python train.py --n_head=5 --d_mlp=1280 --activation="swiglu" --norm="rmsnorm" --tie_embeddings=false --parallel_block=false --init_std_down=0.0 --beta1=0.9 --batch_tokens=[32768, 65536] --doc_mask=false
Each number is 500 + 25 x the weight over its row's rms, rounded and kept within 0 to 999. Layers, rows and columns count from 0. Numbers have three digits each. The size before them is the row's rms in percent of the matrix's.

# down: layer 5 MLP down (transposed), 1280x320, rms 0.0333, rows 176-201, columns 0-79
# gate: layer 5 MLP gate, 1280x320, rms 0.0382, rows 177-201, columns 0-79
# up: layer 5 MLP up, 1280x320, rms 0.0376, rows 177-201, columns 0-79
down176 093:501530474479494536509495514506505518495475489467489483513449502515538484522489521505472513506510523500475538509557533474501511510533519497507519478507525491502502478499498469449519519505519500533495504490499496532501518516511533488492562511
gate177 117:496512504529502446496495493505492551537511529431503479517437472488504481515500498483522493508491535511516535508481501508506482541546464500487492508496477481512466486481545501465478493478490510512512507473494510507446454459512445471491493473
up177 123:490506486484499569499524501447499457451493502512480494442527515502513495516506528518478511516500469491496482564508478517481512486491498477499463488478517515472518494504525495493509526499485492525497476509498505486505519585512539516499509510
down177 115:500467465443501529490515520520507477453493510540465511485540474529526510515518510538510479496528531508516476597525478512480493467487532493481481477472550523496500495504515517515509483484525498507546474484509498455472519554451541528480519497
gate178 128:515450506479497480523517512466515535514495525508503447485533491513488545448479485506536509513479504528516500507487502509503495488473535514486526478534486550466508508475510482532500530501491479517480523504495511533481516494446553513497498490
up178 119:482499515511459506515486477500486509483533458483515488494501514493487497466507510516497502507474504490507478512457523534450471507505511484477541451498482514527473480552523485472516507500495466509505550506499543519470536483493595521524505444
down178 122:535477503489524515529500480536484479463543489531526484488503518483492477483512499492496488532447492485470484463473507512495478523500516457463554454513476513519521492473496478495492500508473523508524518502489496521467512481438567537472531475
gate179 084:485517478509526521492538474508470531534489505513496449471513515492459462517482520504494471486483502543479502516507549502504465454471526553482566500448517559531457522485515498510471515523526500480529505571502502515522495469468511500533529502
up179 085:492475511462476481500505545528504479459499464509507507535497517495515528509468464498511494534515539477514484482472455538521551472498533504529467528510501519444515486513515468466550464439514465503504525487518457483461490498486516503469449519
down179 088:493492517471537568468478461490483528504479499504540539494511505488502520535491506512525487511478494488526512571502552518464462475461489498485550502480490493509492542518490473471503510510502506513514523535497520474484490474472499477497490508
gate180 092:494489540482473449505518499539501489511510472484502476510515474511471473500491480521518521480485538556504501514530514490485535489527541532503470458456513529491546496490477461487485505465506485552533487510464480466525514490515505491477510526
up180 091:474490477524531505505516502461531455554496554489512497501488490480509490519494485461531524516517535453532543506490492484475506499525469481486497551495521477525520483544502490503532483501479528504499516553517502516480462478540512484510486432
down180 087:410523519516526487505492508478512512514492489488478531542465496521482537481470523459478508523501514479489526520479515495518475510496466474469537453583530491500487494497545503493522490501431515512511502498531521502480465465528516518509499511
gate181 121:476484489483461488483507488486426496494535519440555479477471537522486524527515469493532550519469499532477512495467535486589497510521508505490548519539502462495502507553514449515529486507502472516472522497505489547536467527497515496473525494
up181 121:482520482491479493483490519470439461514528514470569464467475511502474524508511466483557519528499551536458564508492525478516486516514497523527523546520525453489485480510543474511521512550507476515493519530506508525472479536484541484489505542
down181 107:530487475507473491492482523491508474517501519481539464508488518488511509518507448479532495466457489543477502448521520479545520515473478523506526540508529475523448479507477507544526507553514484513466511536512490492473517493516478501489504535
gate182 088:465528503486502499530505520498485485483509525491486511488491465497469487514504488501468491496508475490514511491512511477469488489503563486530506476499494491470525531474482489458443469520510478462519482478465475462534498502519531442520484461
up182 085:508490491504542498490508497466491466478493504450500514516481470482514539515455529476526476492495535502512493471506505544465460526536529520513520503527540496501451496508486501504489480488489497466541498497501519477551486506451524489494465501
down182 090:478553527486506522543498502509486514515511522529500464525510521499524494499456451529490540526517473498502532465524492480500501498498478486517517462472503471532504503534504486547514490519492473490509482527476497523485518515556461495464528503
gate183 081:525481458483531496505506447463501514513472506491503484481517500530513508527522476470491503473532520520450510509521458501494487491518480506505497493500501538501523565479535526447518492476485472487512513483548508494499502514515412528442513539
up183 082:495492518482495515516516490475483481463501547519500467514542482519513475475500496526493521484465503552472504509510514500441516479479517490481516473478487534522484502478495511510531510478444530436488505512508474517517548508478472457493502463
down183 088:527496497514534504487549504507480474487503523494513495498489490496530474504515527477471500494427510541468529488528526490526487539455531464478549492512493538493491499468517496497508509501497518469489476549481496521547524569492516482516534462
gate184 112:423531458484518516524480494513549481449497489545495530513456532495466512482506487474450487495510499499475504485452527513513486476514514508465522460519472487470519470467482499471472496524482521497493502499470507509529518475499486485468465511
up184 113:542514480503500524525499474519497499471518479489510499483493534503500498516480489495490506484478496534555474447511478481514513465471513474554485494522491492482528484476462520491442552524511500513480564525475508527552523508486496487510495500
down184 113:534499501471489518529504493521555500509505547507501500506521506503516474507495483520525518436501518512527473439499494476506507525514513516528485528512479540501508520465528586500505517492522482517499512460474487530502524521481477513520487492
gate185 110:462490508477449495505515518521503521488500471506527512491504474507492484469506486487505512554495511468500509496484501498509495490507540499493490478515489532488443469451459464471519542540512442494460511526492522505501528534533493486420489492
up185 107:555500511498562504529502491501499508534511501530511487529494518480514526524496495479527490446504467537487472479513482498462505533504483523516508546513533475532545518510530539542506464468465536510524488480510489513532431473495496506528521503
down185 092:470499479477493495472505493499491479498474513482501519498457466490499500517493522498510490515520529463499512595515485513513490510510507492497510479507491498442482528499517516490507503485504530492525517483498482495467473547456488544494461516
gate186 121:493460470503485507507533510496493536512477454503465500515461497527492527515491499468504491501501515491509504502484505494498483501478484516468537480510457550472513496503507490473521480489504514486527508511526476468536479477466482505502495485
up186 124:530515473497508512477473477515524511516545518470501513470508514504529488475498502534496497501498484509512520480481485504483534517521497459530499551481526471515450466488495492533526530563474472503488486505490510528493515458481511492511452497
down186 118:516474492521465505466491455496491490504530505488529517468515501500506492477500523581528517477514502491513549489518504489496524531504487489552488515471518501504486507524503506536527540527496491495482490498471504496498504476511484513509480481
gate187 100:515492446521501530525501513458481497484504491454503496516518526520496526490505476494471535513523468486478466493516461480531498506500513516533498498531518470493509486499472513506520489489529510524482520531541496441548511493519505490510447528
up187 103:531506469522460490484525508472527511490529550460487512501475543514483510477492455433485493530504489489481496536506470498496527515500494556493506491502475505497497498520494500448496497511552489510473524509492507467537495566514481523472501478
down187 100:513465527538520501515523500491505515491524550478460513487491495485523475483512490452450543516513460480521489457459532499522545510515540498516485515500487463518494478514504489430488501479520495494464528477536511492520520481522516470487496500
gate188 117:513509449491506495482500530491513497527522494509475482460509504460548481522505514484507508490534517567518528473510531517535508533459498494470521507534459487482429500505494568536497537531516498507514476505519494479527481514492506541483516488
up188 116:523501524479465500510523463514503506463469538477497499500494484522440531469496495496516479504497473487503460514501498498472490454515543526517516488432541500500551464503483452532552515497499496487533486509468537516471573501520529457500480511
down188 106:502499509486490511518530443499493484483526510499471499540482505567480528464479519504515482470532508459493466544482485539494519454506497526526473492472509507524521538494514480466506485466503465469508547479490514526503528491471497497501531532
gate189 070:471501514522512483467483514470488480505538468508497477481494528518516524540496551478518516502469506497520474460462512475519516505527506484470496480489516493476454505467516458506518491459536468510519512472508490492517503482528551486494509476
up189 075:503467479493490519493499514516485504544513510495492476478532493531518445491469467485479487499477501495495514484555502471472485511518507520474536485506465536510512548487501477474489509480488524511515485480513507510480522493535489489471481500
down189 075:504508500507503504466507506485528498511474480519519535541488466498519472495517509510468483512488557473500446441538462506480509508504500511445520529536493490466473487548509547482484516465513545520531490500508524546517510547554514456468469513
gate190 099:499462483505485473448527499542532480505494511527508523478492514525528479500493501499469524508518519526532507511494498472511431535485511512483509485512488486545537537482534494508495513508489527484501492561508462489480518488519488505535491503
up190 104:467494507516516500502497459507492526504486517513487471480465505469527444489469465456477535496533493517494501481541572559481492502501518491474494472471527479521509484459524494522518472505480484497527492458494499491484485536483447482541503482
down190 106:497478492521507481467481488489492487507519552503526455488475522507517483481487504479464506497514515510492488511514544497523497475511543488474461446509527462528498510478491491508551497491478520505492512505531509463492506512521491496565518499
gate191 092:509491508468510517541513522511532482500443517524507501521532502537471492488490483498521507473511543538523485504500518490536553516553533492482547489472511478494523502518479437485522481493481514515494500493485528488500477500516461476498456518
up191 092:517498444474453513513472506476484532489514479515473514486490518479525518487488522484477540483477452529522508469537498517476473498452526476506473547528495512517528506461477517500465529515525502497521527473496498496521510495487515472460522520
down191 095:490492481490503491473532529474497570519528507446510491512482491516498511505516530504525506483517491472524557560509485485491447445478508518540517514509535493447526540489497529486499539504534470498503520454509509480525490512428481501501535498
gate192 083:498488520501539513494452517519462510482524540459475488508522460529520481490511446462487481517451486536512512470481500494459465486523472522485490516502491517468472531477483485464473481489529479473499446501530518472509438466523438510530534533
up192 084:509505500464491528529499516525498492465520491453447511452532514502497477480541489495473520500539450487508493517503523520510508502489494496540498461474503471513470521504482478513505520539499481528517495499546524484510518451477531461489470534
down192 085:515464501498445445493501553508541504504463488474494513489475532495535470462499533501529561497536566478504513517508450492500504478497516495498476497499497497493488511514489509504499521483510521509472506473497523508521491521473505516501535518
gate193 097:529484531504493444501481526460510490523527493497508512496563505472497507482499487498538461455476553526554489490492523544478471459522460497512500461460528478506510487516520476532486480492458500474492512499500484496502473480495469508498460472
up193 098:484517448508495531514501484506517493488495494526512546495490518500478497454526504501494535527491443443457480548493494491521533511488475513529507459497505504517521485491496458466553420513494487485517535471494485496514516500530465462480519542
down193 095:449502519481457482512482463539518482521448530507510499513515507474505472536515516524500494493485496502483444541514516466494524502516464494450526453499504467472489555490496504521505513469480478492507516451477481519499479500497463484481482489
gate194 121:473500567541546454512536522462532495522490508472518481500519473531454575492526476454488483514480491530518514528485462509545503517499511526452513555485506489476506459511502491501527466497460501548498528546530504519500522516536508542474492500
up194 119:496512460454481535499507501485446493512513487459458476510504507455496458477498537527503524499534561430492522498523520510492505486496504459506501496485504495532511515500452481506501489518487523469513510494493489491482498559453522484540490487
down194 106:430508547489510495483483486495503510524519505492517509517522497478509497508490556485473470520510502532480496589497510558496508492506537520525475460561527513483485472478532498505495523511481535531527546476476507494478465519458509506461515500
gate195 093:457460550523498542480483466550498480497515500524505475476495497528498457512514541521497479504495501509480463506498490506515504505470464503513532514477504512520520532513473485436453517488484514531556517534468484479467518472495488485475469444
up195 096:490469500490513523515514472481538483479498497533501499520507509479535543515489497463512478523500486463498507502502485451506481553523461443531500500501491490482442507526455506549499539509481517503490468457527509517458536471492493483524533466
down195 099:541526467517475463512511554475497511518502494468461527504507530492477541474476464532518500485522514505482492457509526524514485491479520508521507532528545505496505484474551515529518501488507514493496484534472533501570545512473500527512511543
gate196 104:480458512524503520516512476546503458491504522486504472538528509509469533463560530524500506443532510504511469519504489462488521526489512511524515518460492518474516568518495483504498537522487509518483533489502495501483514440482498500508490520
up196 106:495502487499532420474501513519479544512499449507483480477509535514521460524502507498490455503524473529516500521485493529474500497506529477510510491551490519506532471484518543479492530476488449530453509513515492529503487552535480516461526527
down196 104:489458507506518548465561447475503529515527562499526530517521454483496541531511491521436508489484510491521492516524486467508497508511483512515500498464484492451505523528494490529551466559442523495524519469519493502489525448469519507512515442
gate197 106:495440509494455528511493538495550503517450464496533482463459484496528478525487535520499447513516503475481512510495504515500542498473526485530512511471463511505494559480517509475503488516479528486492498528517506489455496469460464489488473530
up197 104:490482531510494504522497508528530509518466462502500480467502488486526503517475515532484469499473476466483507468489526523510526527481501481494470527489524487541471526537483477494488474500514527545483481530505478483466514483496444501491486519
down197 099:511497525480555465491512515488492522501530499492478507527542539514452512480503448480519521481486516523498489422506493466479487537530486506514481475497539490502469467503464518506523488522523483524474511487512505536517544504552559529490514493
gate198 104:490485449497473505486476470487504533478519486489461491524469527512512502512504462538525544497518500513502537557474484514466478468507478459488476500494520510439523519520506499509517531496509520498519468475489483506489497516493476489537537450
up198 105:464507488502537469456490510488533494534499474518542519481506450519469505477513515509505498491526507556473495514530523495519523525500494519501556443524491478479506502458504502485518490491484485553501524524542486463514487509539523493507531486
down198 112:493482520498514482459525472488480544501471525479503523507506519491480505506485533492464475497518514534516467557465508521484470509513503538493471423489498513516523529481554507496542498516490480495488490504566511549475489490472518510476472507
gate199 091:492529542506465501496533474498515494493454511516452518523479529433512523462536497483521502501492515481502499522434504538476465508495514470492485427509512549519513510526535503499533523484517527546462522534520517492497507510498494516466515497
up199 095:532489489552475457477437475477481454467526542496502512494481481539475545444510489522499480474532466483487497494524500468503523496472528529475492516468507509496469497509508515483483489514502485493464522511460461498526492495500488514544454458
down199 096:489530513481490497510514523547531498493529480539498471532524492502519494534496519528529458486513507519482507500566492497479528475524458497507527474466501488511500493530510483525474541514546475511514496523505529504541514490477490498548538554
gate200 096:489486463461539483525476503482429478508501465493481486533479498535483481519521465519543504485511512529477510523483500521491494462523493521498530535507477532481521527485542486514489511503517455459491518523482470499526518519500445498470503504
up200 097:500497508502506499467527484455496495484507511491501507472526500531497519509475482505514513506485497488491464473510500466456497566440518517515478533478513499505528494493502489468534540519461474518477477543510538524499516487469528569501530514
down200 099:497500506490500527460532507449495494521518502505519487526537495503505504514476501501504526508491452510500455477511505501463512552461538512485498537453507476523503529497473518499487522525481493514459512544501512468486506469472520498501503521
gate201 087:541538548499567505469454464494502476490487543551524518484527464492532524481503490501509484517520466500463477510473466480478456511489445517500510496533506574480496517507528528515494466518464505478478507515512495497445466503518494532478478490
up201 083:437494504497507505502521495496496526511453476513494466486521530500504473492525489523524500495471490546513510490505482504492532467483480480484474492469463523453517529490520520493512526545494469520546447501513554510502549486514504529467486470
down201 093:541484505515464481496516555518496518491512498505485493493473517513482494529498528531525515517513510485494543510513495473517551505545503516504514484445518493505501480502500519510517530481515522496509514515470509511534532498460496488533488534